config = dict(
    num_hidden_layers=18,
    num_key_value_heads=10,
    intermediate_size=1728,
    norm_place='pre',
    qk_norm=False,
    init_std_qkv=0.0257,
    optimizer='muon',
    warmup_steps=200,
    doc_mask=True,
)
Each number is 128 + 32 x the weight over its row's rms, rounded and kept within 0 to 255. Layers, rows and columns count from 0. The size above them is the row's rms in percent of the matrix's.

# layer 2 MLP gate, 1728x640, rms 0.0836, rows 918-932, columns 320-479
size [112 127  88  92 107 178 107 117  84  92  91 119 100  97 111]
[[107 126 143 170 106 136 140  26 116 107 137 115 166 154 133  82 129 155 129 124 139 112 121 112 142 104 116 141 135 168 197  52 151 127  89  76 167 157 147  92 143 125 134  99 134 157 119 130 152 142 145 114 123 196  77 164 106 111  64 109  58 154 116 174 134 166 117 110 156 177 127  62 114 192 131 151  92 133 115 111 168  66 210 126 100 161  97  83  89 100 187 223 123  96 144 104 140 115 142 113 167 145 192 141 164 135  91 162 131 126 158 127 151 107  65 131 155 177 153 155 103  97 157  97 111 105 149 122 130  97 147 146 182 114 162 159 109 130  73 145  84  80 121 201 152 137 101 153  76  87 164 121 114 120 136 166 156 132 128  91]
 [ 67 158 105 119  72  24 132 120  99 140 119  91  79 147  54 148 136 142 103 136  65 145  89 115 162  68 136 150 177 169 116 108  76  68 127 169 126 118 152 101 139 154 117 118 106 147 115 131 153 144 144 116 100 175  77 129 141 119  95 134 135 115 154 111 111 135 112 160 170 154 139 113 109 130 134  81 129 129 137  83 108 153  85  93 140 107 125 150 112 164 188 111 169 147 138  85 125 141 132  92 156 131  97 109 146  96 165 105  94 148 115 146 163 175 130  83 149 138 134 109 158 106 160 138 145  95  77 113  92 139 124 137 170 200  87 103 138 166 116 169  92  70 102 179 124 190 191 115 120 162 105  77 119 128 145 145 142 149 116 100]
 [140 181  99 149 105 124 130 152 167 202  84 117 183 137 123 146 117 150  84  29 119 132 106 116 164  93 159 104 156  83 106 186 139 134  75 138 155 164 143 135 181 109 130  80 103 127 130 184 120 117 208 117 132 145 141 140  82 208 141 133 143 133 128 146 130 129 169  91 144 164 187 103 149  98 138 114 104 107 116  75 148 165 152 117 135 117 141 132 161 141 109  94 123  96 143 129  89 133 105  23 117 104 186 133 136 140 147 173 148 107 144  77 124 191 141  85 128 148 117 155 109 154 130 113  73 169 114 132 137 134 159 124 116 165 146 129 107 143 133 138 165 157  86 125 153 113 134  82 149 140 153  67 139 170 118 136 133 114 124 102]
 [127 161 135 162  97  87 109 119 152  79 183 138 139 117 142 178 141 153 125 135 143  98  81  78 107 148  84 165 155 162 186  77  80 149  67 109 134  77 129 166 132 150 174 149  93  86 117 177 152 146 137 113 144 128 102 147  60 161 152 170  63 169 109 146 154 145 133 107 206 118  72 105 108 155  98 104 105 184 171 154 142 207  89 187 137  73 108  72 107 102 135 102 150 175 148 114 179 107 143 131 137 144 128  50 115 161  93 172 155 167 111  65 145  79 117 136 126 104  89 115 116 149 154  87 134  98 102 148 139 141 182 130  61  69 104 152 119 134 163 164 100 133 184 156  85  94 145 145 144 122 145 113 116 111 108 100 151 144 126 164]
 [ 80  87 143 121 151  99 137 171 104  77 150 147 157 175  85 147  64 111  67 149 178 147 110 123 138 109  97 153  94  99 143 146 210 176 156 150  98 126 171 151 139  73 144  88 126  84 165 109  65 106 135 138 134 162  82  70 152 163 143 133 141 105 128 131  90 104 107 109 170 121  89 124  88 112 149 161  97  90  95 114 107  71 136 108 136 135 130 131  85 117 139 114 176 162 145 191 188 148 140 172 134 140  91 128  60 182 129 173 140 157 129 100  92 174 140 110 133 117 124 104 144 119 127 113 111 109 128 128 122 142  94 126 109 182  48 124 168 134 140 111 174 179  90 105 151 127 119 147 110 102 133 153  87  94 121 103 122 126 144 173]
 [151 107  95 156 126 131 186 128 112 161 153 126  76  74 125 121 125  64 140 123 121 108 105 158 195 129 138 168 131 134 116 146 123 117 126 118 148 120 161 131 137 157  75 172 172 142 146 119  92 142 165  95 133  81 130 135 153 201 177 144 118 166 159 155 113 113  83 122 165 126 107  70 157 152 115 123 169 160 102 124  68 108 145  83 130  91 151 125 110  85 114 144 175 101 136 143 124 125  84 113 105 153 166  98 137  27 164 143 111 104 173 157 134 166  81 124 176 124 141 121 123 144  97  68 162 100 116 170 145 158 227 111 196  68 128 123  92 147  58 184 140  93 179 111 159 158 167  96 126 114 101  81 116 187  99 114 127 165 145 121]
 [153  98 138 151  85 154 117 205 113 128 185 128 111  49 125  99 163  95 141 137 161 142 104  73 112  72 153 111  84  83 177 151 100 117 118 145 116 147 113  89  91 157  95 152 127 170 122 155 136 163 126 137  86  93 164  81  58 128 110  94 137 101  98  86 113 163 121  98 133  95 133 100  71  96 106 152 166 104  70  93 164 164  74 165 156  85 172  94 126 147 113 170 167 153 119  83  61 136 117 115  99 129 135 144 119 133 135  97 136 127 100 173 168 114 154 144 138  97  86  82 141 138 141 101 117 224 127 111 114 156  87  49 159 163 117 161 144 114 151 154 101 108  96 109 123 113 150 131 170 163 154  89 178 122 144 115 132 149 115 111]
 [ 97 117 103 152 167  60 115  95 152 195 150 135 155 208 178 142  93 106 138 180 122 160 110 151  98 154 143 150 118 110 129 164 155  78  96 168 145 143 138 134 109 140 125 179 186 129 128 134 194 155 123  74  88 141 128 157 133 176 106 106 138 153 150 115 100 139 119  95  89 112 185 154  83 113  95 186  93 148 145 133 107  68 131 143 117 157 148 181 110 155 118 163  98 121 159 180 125  78  91 158 134 116 166 142 105 116 146 124 170 140 136 154 158 141 115  83  63 123 163 134 105  71 103 124  45 100 190 169 159 148 126 153 156 140  67 106 106  97 103 131 181  91 168  58 173 177  97 125 105 127 187 124 118 183  80 181  97 126 150  95]
 [ 67  90  65 104 115 146 141 152 123 168 163 141 198 144  94  86 107 144 202 134 198 150 169 116 132 126 126 153 150 144 134 131 105 120 102 130 132 115 147 126  81 122 138 124 110 131 113 179 132 145 130 147 110 208 156  99 115 142 159 131 121 141 129  65 169 196  44 126 126  86 132  96 127 112 140  86 130 102 111 171 138  95 100 100 136 101  86 116 124 159 117  53 143 166 144 144 212 134 150 113  75 168  56  69 112  75 132 130 105 138  90 130 156  88 124  67 142 152 146 125 111 126 134 141 162  86  91  83 165 111 120  81 221 155 137 112 157 169  71 116 195  90 174 157 143 140  87 187 135 153  81 109 134 128 127  74 126 135 105 103]
 [109 137 150 122 102  93 105 155 147 175  92  83 164 119 124 134 118 140 169 119 159 109 112 170 183  94 130 105 103 156 149 114 154 113 116 138  89 117 181  68  78 156 134  56 171 117 111 131 121 142 133 129  86 135 180 149 127 149 106 101 136 130 172 145 110 140 180 165 200 169  85 151 169  62 169 154  99 137  77 125 101 188 143 106 120 159  69 137 134  81 144 122  76  98 135 176 125 119 171 135 105 177 117  43  86 185 113 101 159 143 145 131 163  89 134 171 110  91 140 150 115 115 138 205 196  48 154 173  92 129  80  98 144 139 128 131 122 140 116 151  84 145 128 108 153 106 168 110 156 136 127 135 107  96 160 128 121 136  66 134]
 [ 69 137 128 133 123  57  70 137  85 100 108 152 132 118 118 147 126 154 149 135 152 153 126 107  98 109 142  87 140  87 125 147 103 119 139  82 131  76 137  98 154 125 115 124  87 105 122  81 126 162 107 136 137 165  62 154 129 134 129  46  96 135 164 100 108 216  96 148  94 183 147 102 114 108 135 162 114 184  89 178 100 132 121 167 137 159 126 122 132 180 138 139 133 126 106 130 165 155 109 116 149  70  84 161 150 109 178 105 119 112 139 151 143 151 149 117 140 171 134 149  57  67 159 139 142 126 113 102 146  95  94 107  86 201 163 170 113 142 139 137 114 136 109 136 203 160 124 123 136  34 180 154 141 110 106 101 127 166 155 125]
 [154 140 118 173 101 125  96 128 155 194 170 136  54 110 184  83 130 105 149 135 133 122 147 149 152 127  88 118 127 181 116  65 109 130  81 133 186 117 173 140 122  77 139 120 153 104 128  76  79 170  84 131  81   7 134 120  97 160 135 111 171 154 115 191 118 156 135 141 158 136 138  83 129 168 109 127 149 135 132 138  78 128 124  48  74  88 150 102 140 129  65  79 169  52 162  96 113 114  91 157 121 113  98 114 148 115 109 139 134 142 144 132 164 170 139 125 115 136 103 142 145 196  90 104 150 166 146 148  90 147 197 105 188  74 151 146  88 160 153 160 139  94 142  81 158 158 141 120 137 129 121  81 114 114 118  88 137 152 157  74]
 [ 90 146 124 143  99 139 130 168 111 178 101 112 136 150 124 150 122 110 150 139 124 133 125  53 147 105  93 132 112 122 124 124  95  63 124 130 115 109 138 140 151 148  88 134 161 140  59 136 133 160 138 164 112 186 150 163 122  96 104 103  81 146 146 181 117 123 129 167 130  96 109 113 113 186 108 170 115 152 125  70 166 154  89 114 175 150 137 203 130  98 113  84  76 134 113 147 153 125 146  95 130 190  48 142 101 165 153 108 151 176 165 158  57 100  64 131 128 160 155 111 137  56 154 173 136 122 110 119 134  98 140 139 110 134 180 102 128 133  74 110  96 108 196  86  90 191 119 146 110 166 175  95 135 104 139 134 113 134 110 117]
 [128 154 113  86 141  92  98 181 144 150 129 155 122 174 116 142 144 125  92 184 127 131 128 134  83 113 130 224  94 160 159 117 128  76 136 129 129 133  88 145  58  47 136 108 126  83 162 205 152  97 102 121 128 143 107 146 141 140 136 100 113 150 111 141  75  88 140  96  89 120 110 127 137 102 134 114  99 172 185 140 107 105  68 103 142 113 139 111 150  81 137  92 168  81 106  50 166 205 116 149 115 120 134 124 121 109 175 147  95 155 177 125 175 114 174 125 107  81 139 104 133 178 148 178  46 115 124  86 151  75 118 152 171 143  99 129 133  32 176 106 131 136 139 122 153 144 125  71 139 139 122 148 136 133  79 126 189 123 169 148]
 [144 138 121 150 113 122  72  97 116 156  83 114 183 125 124 103 137 115 123 133 144 173 175 159 166 133  98 133 148 174 155 183 143 116 104  93 146 118 172  69 129 114 128 174  95 144 197 125 206 176 119 124 148  70 170 119  83 150 175 123 110 130 181 157 115 109 169 142  99 158 149 198 116  75 178 146 123 128 103 209 157 161 127  69 125 135  94 126 125 130 114 169 101  77 108  73 129 136 148 107 128 116 164 149 113 104 121 194 120 135 130 150 158 164 147 104  51 149 183 136  65 149 108 154 135 171 139 168  77 132 137 122 138 139 137 117 143 103 148 103 138 139  72 169 121 152 133 123 159 103 183 147  97 149 128  57 118 112 131 158]]
# layer 2 MLP up, 1728x640, rms 0.0864, rows 918-931, columns 320-479
size [111 142  75  78  85 200 101 129  91  98  85 116 104  83]
[[163 108 186 133  72 164 125 102 139  89 181 148  73 120 121 124 136 125 110 118 179 182 184  83 199 146 168 176 134  90 140 136 151  93 133 134 113 130 102 146 163 109 153  80 187 143 116 106 102 203 128 168 146 136 136 137 109  53 124 154 108 130  71 164 129  94 149 107 116  88 112 122 113 141 160 109 122  62 158 105 177  94 154  85 135 163  99 153  98 154 151 159  77 109 104 107 113 152 140 110 109 132 119 185 100 106 143  94  91 163 106 177  83  63 107 150  89 134 117 138 186  92  48 141 119 104 139 116 147 147 152 154 121  80 109 180 136 131 129 150  97 140 138  92 123 161 135 110 124 165 146 130 156  65 110  94  84 162  86 126]
 [134  80 147 126 165 143 133 146 137 144  79 184 174 119  33 162 147 133 114 126 136 176 169 195 121 157 166 143 143 166 117 167 166 118 126 160 158 137 153 139 168 120  81  98 100 129  91 134 195  59 131  87 129 115 137 165 209 152  68 117 112 125 167 120 173 126 126 156 135 102 163 152 155 100 110 169 158 168 145 135 143 102 118 139  93 178  59 143 132  76 141  93  90  95  76  81 130 129  81  96  99 131 183 138  95 124 119 160 175  89 155 146  93 128 109 114 141 100 139 100 136 123 182 129 146 135 163 168 133 110 121  89 142 152 107  96  67  81  98  78 124 142 175  83 132 130 156  53 137 101 110 170 130  83 137  65 110 135 133 119]
 [125 102 129 152  85 125 126 124  86  75 156 115 106 119 101  65 160 175 103 131 106 169 135  73 131  96  53 144 120 158 104  84 101  51 137 109  95 153 109 105  77 140 119 110 134 102 165 119 142 134 128 152  74 153 144 102  82  40 117 162 122 116 151 176 180 127  97 133 117 104 133 144 158 127 111 143  89 117 245  84 115  71 161  84 145 174 123 120 125  85 136 157 149 218  80  82 149 111  92 180  90 165 206 141 178 105 110 136 113 122 132 132 135 100 125 130 147  96 159 182 156 179 118 175 121 129  92 163  48 120  86  98 174 107 158 142 103 182 173 180 161  93  76 117 112 129 172 163 107 148 150 125 164  82 120 194 115 145 192 101]
 [118 151 143 165 165 155 124 126 168 125 137 117 121 142 149 132 133  83  58  88 169  70  75  95 159 141  98 114 119 142 125 146 102 148 142 119 111 125 144 152 164 151 142 168 108  77 177 140 179 164 157 100 138 142  80 129  59 152 142 130 135 166 116 164 160 145 174 149 145 117  88 133  83 140  63 126  94 130 156 158  92 144 125 117 146   4 123  90 156 122 125  83 138 212 118 107 120 137 162 134 192 150 127  85 140  79  95 180 126 175 127 106 102  69 156 103 128 130  77 145  95 183 114 109 124 151  78 160 122 187 146 148 105 150 111 156 124 167 180  83 121  95 137 203 126 138 115 158 117 127 126 101  86 128 158 102 125 107 136 135]
 [160 128 108  95 141  84 104 133  92 104 107 124 173  97 101  91  95 101 150  87 110 109 142 123  89 131 136  94 123 153 161 117 159 135  99 117 115 145 154 139  68  92 169 134  89 122 114 158 148 108 141  79 135 128  97  76 134 181 130 157 134 108 105 114 118 107 115  71 156 137  70 134 121 164 113 116 142 110  77 125 114 126 132 107 144 145 119 148 164 171 131 138 182 122 165 158 146 166 153 108 113 110 140  97 146  97  76 100 143 139  84 133 151 138 200 102 155 194 173 199 150 119 153 110 163  70 120 141 128 154  98  88  69 136  96  72 136 135  98 162 127 203 149  44 126 179 139 109 131 130 172 169  52 138  98 102 145 110 148 150]
 [164 150 125  49  87  98  71 111 139  78 115 149 166 175 134 147 135 161 110 143 115 149 121  75  89  76  91  91 147  74 162 165 106 186 148 189  82 119  36  97  76 117 197  70  92 116 146 156 177 110 134 124 122 135 116 122 168 118  81 113 121 125  86 127 139 122 203  67  85 100 139 165  92  79 139 155  82 133 162 144 233 164  96 173 141 140 119 122 157 137 141 125 118 169 113 116 151 132 165 104 143 115 120 130 131   1 119 119 155 161  73 139 147  95 152 108  93 146 151 118 155  94 128 186  81 139 147 131 127  91  75 185 126 150 133 141 172  87 129  90 115 172  82 160  90 101  36 160 113 128 123 163 137  91 153 166 141 126  97 146]
 [ 88  87 135  91 104 145 108 130  70 125 162 144 134  84 154 126 119 136 191 165 130  97 144 128 142  75 171 195  64 104 133 179 137 118 103  83 172 119 151 117 107 115 151  98 119 179 160 143 144 143 152 154 152 107 136 132 167 120  79  93 121  81 159 149 128  64 112 136 158 129 137 109  56 208 154  90 146 144 132 104 150 154  84 171 144 181 194 133 146 173  75 174 171 130 163 140 113 155 104  86  94 126 122 137 163  97 139 103 108 146  84  92 136 181 102 189 137 127 116  95 151 142 175  83 170 141 124 127 182 169 120 130 152 134 101  98 143 146 149 155 138 170 111 113 158 189 176 106 152 220 147 129 149 131 108  46 102  70 125 126]
 [142 128 136 120 172 108 107 116 125 127  56 165 166 144 168 138 160 115 107 145 123 124 157 137 115 137 133 152  76 154 186 171 190 117 172 120 175 147 145 138 125 166 147 122  80 126 104 111 143 120 112 107 167 136 134 121 181 152 130  94 117 111 128 109 126 102 103  84 136 167 125 148 145 137 102 144 105 158 100 126 197 134 123 125  94 211 121 163  76 189 149 116 120 114 122 149 125 174 142 119 171 127 142 125 180 126 144 146 104 109 119 155 172 135 129 158 118 111 141  80  93 111 116 116  99 123  98 143 190 135 133 104 111  80 102  96 114 115 131 126 143  76 178 116  99 119  83 145 185 101 156 108 106 138 130 148 128 107 115 184]
 [213 134 145  86  96  81 154 132 151 118 112  65  61 156 102 119 104 112  94 155 108 114 107 144 171 139 182  97 112 119 126  69 131 140 157  93 105 101 140 115 150 107  62 105 130 104  94  66 101  48  89 129 147 103 101 141 128 175 114  69 118  99 117 182  89 112 158 145 118 182  96 101 106 169 159 189 141 118 143 103 128 145  84 152 167 150 140 154 130  87  81 185 151  92 133  87  86  94 139 106 140 140 165 118 152 166 123 155 137 147 137 138 101 103 133 128 113  70  84 103 175  88 140 128 155 117 166 176 109 111 143 119 140  50 158 159 178  86 141 130  76 163 109 127 106 105 188 146 132  99 183 152 124  76 139 143 134 102  77 147]
 [109  97 193 143 152 135 114  98 137 157 141 150  81  91 117 153 219 136 131 176 146  55 152 110 116 144 138 156 211 105 127 120  65 121 137 182 155  92 108 168 169 159 113 150 107 134 176  95  71 108 131 106 158  78 132 166  56  92 108 111 142 120 108 165 138 138 142  92  57 103 137  89 134 157 122  91 142 137 117 108 137  92  91 152 157  84 171 118 150 125  92 137  79 124 103  72 155 145 131 173 137  56 102 154 177 136 127  85  86  91 118 134 153 173  89  52 157 156 114  92 160 132 150  79 116  93 165 116 141 110 152 120 130 102 153 157 171 176  95 108 117 129 112 112 155  91 123  86 128 122 104 126 120  64 169 113 110 127 147 127]
 [124  88 148  87 118 155 144  46 100 117 148 131  92 189  41 150 119 150  84 155 115 134 148 172 124 105 147 135  78 111 121  97 158 119  75 173  84  78 109 126  98 181 149 144  52  97 201 138 118 113 135 140 108 126 121 145 124 145 101 176 122 134 114  87 154  92 112 159  91 156 108  78  70  69 134 124 118 152 124  98 139 137 123 103  87 104 154 100  94 130 148 102 123 124 135 182 145  76 197 202 149 147 103 180 131 149 131 150 111 120  90 173 133 174 125 196  98 151 115 192 179 127 158  98  93  86 159 210 131 122 132 150 113 158 117 142  57 109  56 219 100  88 144  93 151 134 168 147 151 138 106 136 155  98  43 142  79 172 159  92]
 [127 124 151  92 137 125 108 100  97  70  88 116 203 147 107 194 165 129 117 131 188 157 113 140 108 116 174 115 142  87 160 191 145 163 193 137  48 109  65 105 111 114 125  83 113 148 106 146 183 108 172 105 163 206 105 138 137 114 100 157  93 105 139 117 130 139 130 118 106 115  83 117 107  72 153 147  82 109 113 108 157 137 137 162 167 155 111 123 110 131 197 143  63 180 114 148 171 155 155  98 140 157 157 172 141 210 151  97 116 132 100 125 105 126 109 142 120 110 118 133  66  51 158 107  71 127 150 134 169 109  26 128 105 154  80 110 171 102 141 107 110 118  90 179 130 104 140 164 119 129  94 127 153 139 134 195 149 106 127 136]
 [ 98  99 121 116 105 112  89 111 158 112 115 146 142 125 149 189 125  99 171 118  68 142 118 101  59 138 159 114 118 186 129 152 191 172 165 152 182 105 118  66 126 118 106 141 141 104 178 150 119  93 121 140  81  94 165 153 185 182 141 150 185 151 111  91 112 100 123  82 160 104  90 121 100 107 158  93 170  58 116 180 138 123 166 159  57 176 114 114  87 137 160 121 163 142 121 133 158 124 127 114 128  80 159 130 139 140 143 136 128 183  81 129  88 148 136  55 122 105 128 129  79 156  68  96 163  84 119 141  95 179 162 123 109 173 119 134 129 120 159 143 148 191 132 187 172 135 118 137 110  59 153 198 117 143 106 151  95 154 131 153]
 [117  96 142 184 178 138 153 120  92 131 165 114 152 124  95  98 162 131 125 100 169 142 111 163  75 143 140  20 118 107 132  97 146 148  77  91  91 140 142 126 173 165 100 140 140 174 135 175 165 161 121 151 150 121 126 133 141 113 108 176 134 119 142 142 148 128 122 102 119 115 150 158 120 170 155 115 149  84  95  80 140 139 191 192 108 159 131 138 124 132  95 159 108 139 160 194  78 125 133  92 159 104 128 139  77 130  78 118  60  80 129 176 140 150  81 203 158 145 133 161 111 118 104  74 150 148 172 163 144 135 111 159 127 135 126 151 118  57 144 154 149 112 143 141 137 128 167 132 167 156 140  93 119 141 110  70 100 144  90 106]]
# layer 2 MLP down (transposed), 1728x640, rms 0.0569, rows 918-931, columns 320-479
size [107 130  76  77  87 195 102 130  89  95  88 105 106  81]
[[139 134 140 120 199  97  99  86 134 152 101 112 141 124 142 117 205  95 124 138 125  89 152 164 128 144 142 139 153  94 113 115 192 110 129 129 129 135 116  30 136  94 127 146 152  90 122  88 148 135  88  55 122 157 150 108 185 137 120 118 177 103 189 173 139 172 115 124  98 167 124 175 119 123 127 106 152 190 133 143 121 140 126 121 179 128 105 247 186 162  68  90 106 162  86 178 111  97  90 124 134  93 110  73 175 118 139 150  75 106 135 123 175 139  80 117 165 178 136 218 103 116 117 130 149 136 103 144 133 135  38 135 105 137 119 129 117  77  78 160 121 120 140 130 104 148 116 187 155  98 127 121 112 118 108 131 136  86 116 127]
 [150 153 179 114 175 185 131 140 138 180  93 129 181  94 152 108 121 114 177 176 107 150 173 134 110 146 134 141  94 152 112 195 123 126 151 105 135 137 134 110 163 145  83  94  89 114  93 122 162  64 108  94 107 166 164 118 153 165 129 128 134 114 165 105 128 155  94 106 125 111 139 160 107 130 139 180 140 138 147 149 156 120 147 149 139 145 112 141 112  93  94  60 166 174 118 148 144  98  79 186 150 101 182  59 108  41 161 135 100 112 166 105  84 135 147  81 117 172 134 193 127 151 125 128 131 103 122 155 204 111  90  70  71 144 105 141 111 129 204 190 143 122 118 101  68 112 163 137 106 132 146 137 104 116 121  91 112 146 109 121]
 [ 89  94 167 103 212 164 111 137  89  98 166 125  79 149  95  81 103 112 172 190 140  80 107 134  50 164 119 130 164 134 129  81 126 112  62 187 122  77  94 155 101 129 129 142 134 104 132 124  90 132  86  94 109  96 119 177 181  60  42 143 115 162 146 117 114 100 118 174 146 100 151 140  76 187 159 159 129 167 112 149 112 116  85 168  89 146 119  70 116 118 116 192 105  90 142 106 120 145 113 198 134 130 109 146  97  68 127  44 167 251 101 156 143  94 121 149 122 112 132 136 131 169 129 158 167  90 162 102 114 165 134  81 115 130  89 164 102 112 187  39 105  52 189 113 151 122 150 132 105 132 153 174 124 132 156  69 141 128 155 103]
 [110 110  89 117 149 189 163 114  78 194  94 140 109 108 137 119 119 122 133 165  96 115 137 148 144  97 155 103 104 141  60 176 155 134 169 147 132 152  72  59 139 105  84 142 186 169 122  97 108 127  99 106 101 131 180 102 186  91  97  90 183  88 167  99 120 115 181 128  68 146 150 171 141 124 183 131 189  94  76  96 130  68 200 102 106 155 141 195 145 148 131 109  90  59 130 149 107 141 120 146  93 131 158 190 142 143 156 100 134 102 123 154 146 134 128 151 121 157 147 119 131 166  96 132 123 159 165 133 112 117  74 120 193 146 108 100 143 150 142  95 182  95 102  96 181 146 109 131  91 105 151 152 111 166 128 165  98 117 155  71]
 [224 144 123 117  84 145 123 130  96 176  84 118 119  83 145 102 160 153 164  95 107 112 130 116  97 181 154 134 139 169 102 101 104 132  84 113 166 123 134 153  98 149 171 186  68 183  92 171 192 130 166 137 157 130 151  90  77 123 123  83 137 149 128 108 127 175 134  99  97 135  74 145 166 148 118  98 172 174 161 150 141 148 125 135 128 120 137 126 164 123 117 147 132 126 130  78 103 129 125  92 122 104 149  93 168  42  94  67 143 104 138 147 138  89 148 160 140 154 171 181 137 150 179 132 216 131  71 131 139 117 162 108 167  99 221  94 111 120  79 160 108 110 185 123  68 143 151  89 138 183 154 127 146 174 105 163 137 155 121 143]
 [102  90 146 114 135 149 122 141 152 106 132 115 148 119 147 146 112 148 112 109 128 117 142 128  98 115 134 117 129 136 180 111 114 148 131 122 109 157  73 122 135 130 181 103 107 118  99 148 166 148 101 135 110 175 154 113 108 105 128  97 121  70 121 143 151 128 124 104  88  97 148 139 106 129 159 140 115  88 129 117 165 121 151 129 132 135 110 158 159 134 143 113 113 173  97 176 137 155 166 173 156 139 112 139 104 255 104 117 132 140 129 104  98  92 162 141  97 135 116 112 147 172 110 172 107 134 141 100 119 124  74 144 113 108 132  97 137 153 198 102 101 154 113 151 105 141  93 132 101 126 155 128 130 101 126 145  92 163 136 166]
 [139 128 161 144 104 131 127 175 127 139 192 166 128  71 155 101 133  90 136 135  88  74 126 103 131  90  86 100 110  78 169 151 101 107 119 147  85 157  87 135 122 166  76 139 163 149 125 174 142 147  98  95 128 132 159 128  66 126 108 124 128  79 124  76 117  92 175 108 111  86 127  84  90  74 130 151 164 121  76 168 204 164 124  90 147  70 121 132 101 129 134 172 130 127 145 112  89 112 155 162 128 167 113 122  71 177 124 106 121  89 130 180 154  76 139  99 108 132 150 111 134 158  81 164 113 179  87 124 130 162  99 124 157 140 128 177 108 127 125 151 106 129 153  86 155  86 133 136 162 140 163 107 130 124 119 146 159 157 156 119]
 [139 120 138 143 118 108  60 115  97 122  68 157 150 136 140  79 203 155 111 171 144 200 112 112 108 113 143 134  92 153 106 177 162 140 159 129 183 141 148 162 138 134 128 119 110 121 122  94 102 134 159 146 142 109  85 124 123 156 118  59 117 101 122 126 176 134  91  91 104 194 117 162 102 128 121 180 119 142 110 101 190  85 100 140 111 219  89 148 136 130 127 139  93 145  73 153 138 142 110  86 162 167 131 160 168 112 166 147 130 111 120 151 174 182 108 175 124 106  94  70  34  93  87 146 134 131 125 181 164 155 112 118 101  41 150 124 133  78 142 121 184  82 160 125  93 121 120 117 123  83 116  99 101 121 137 181 123  70 106 166]
 [222 169 132 173 119  91 160 121 171 141 135  68  70 197 120 191  80 117  96 133 149 122  72 167 166 147 128 143 132 129 138  98 110 138 149 136 120  84 146 117 109 126  56 128  99 135 144  88 117 106  98 137 119 111  80 135 147 175 106  84  66 136  83 116 165 104  99 132 165 121 122 152 121 124 101 162 152 106 106 112 114 128 125 157 115 140 139 164  97 120 112 165 153 130 106 113 124  94 111 118  57 110 126 167 192 225 164 156 129 202 138  95 119 121  75  94  87  62 130  78  94 120 137 166 176 114 137 154 134  69 163 124 169  75 130 109 199 110  91  89  91 190 114 114  97 113 189 123 155  55 177 153 122 148 126 128 148 102 112 126]
 [110 115 121 146 184 150 153  76 125 103 163 194  94 107 149 172 157  97 128 133 152 134 137 107  87 133 136 118 178 132 125 162  86 119 129 131 125 126  85 170 168 154 123 147  66 177 178 128 102 102 127 126 123 126 151 162 105  85  96  89 130 133 101 178 143 130 149 109 110  81 131 110 140 104 186  91 153 141 114 124 162 141 113 147 175 114 137 122 160  92 116 138  81 111 140  16 142 126 161 122 137  72 150 166 185  93 103  98  90  97 154 142 108 122 138  82 174 154  66  82 134 105 174  77  95 143 174  94 148 132 153 133  93 136 165 102 157 114 104 120 119 165  90  81 148 107 104  81 124 121 163 121 125 117 112 109 145 125 149 141]
 [ 85 142 144 109  98  71  69 179 115 111 138 135 137 104 117 134 125 157 147 139 133 132 110 127 107 168 130 110 106 156 133 119  73 124 162  84 130  86 148  86 158 162 143 135 117 132 135 119 142 192  59  92 144 165  70 118 132 135 129  94 120 116 115  97 124 181  80  83  91 199 168  99 101  98 112 193 121 133 121 163 114 111 110 130 122 216 153 130 147 173 125 156  86  98 103 106 163 145 138 120 161  68 117 120 134  89 178  94 130 130  85 131 151 123 119 158 141 108 115 111  53  84 179 138 111 144 129 127 149  78  79  78  53 196 151 155 124 100 153 132  93 147 122 120 190 136 108 155 136 139 134  96 129 154 103 113 156 159 193 157]
 [147 154 190 163 162 130  91 137 145 161 108 101 111 166 126 102 189 128 138 160 178 151 115 102 137  94 101 128 152 119 120 126 107 141 123 139 158  92 167 146 108 146 109 114 159 143 108 113 103  75 145 161  99  98  87 141 129 111 104 138 208 137 114  92 123 153 111 134 169 153 129 135 100 123  89 120 129 149 113 115 116 100 151  52 128 115 138 132 153 103  70 103 137  83 166  90 161 111  98  93 167 129  88 147 159 255  89 109 129 116 113  98 127 170 145 122 160 117 116 108 115  46 111 121 112 166 139 104 127 118 180 111 204 104 116 153 170 129 133 140 169 149 144 117 171  94  98 119 122 135  69 157 165 132  90 162 192 157 159 107]
 [155 108  91 119  96 100 122 112 129  94 121 175  96 135 116 172 113 108 167 133  51 181 125 140 112 131 122 102 149 153 168  98 153  97 131 112 145  74 182  48  99 170  75 113 146 130 157 165 120 139 106 132 111  35 126 138 207 140 161 218  54 153  93  43 131  60  77 105 167  94  77 130 127 124 155 117 159 104 111 152 136 154 141 148 109 112  80 105  95  88 119 149 153 140 121 145 148 121 131 101 115 104 185 158 129 139 148 104 105 177 108 155 128 143 160  88 112 103 133 106  57 110  97 134 200  84 151 105 111 137 114 136 122 128 113 109 180 101 151 142 127 255 181 140 111 126 161  98 131  61 130 189 101 125 144 143 139 119  98 128]
 [ 93 109 102  99 173 116  89 150 143 134 131 162 140 171 125 115 170 126 118 120 180 118  94 158  80  68  98  96 111 110 146 134  99 112 136 119  89 165 145 102  99 106  87 156 150  84 176 219 151 108 100 126 123 127 128 138 115 140  59 152  78 138 101 131  83  73 178  73 105 121  92 219 114 162 167  71 120 140 138 115 120  92  86 154 129 139 139 145 142 126 104 129 174  79 136 100 122 187 158 135 138 140 145 142 107 255 134 105  75 156 168 162 125 167 148 125  99 133 149 104 130 126 116 132  97 160 156 171 130  94 147  97 109 124  57  91 145  26 131 154 144 111 169 135 140 135 152  96 148 160  92 149  97  77  78  89 202  98  86 148]]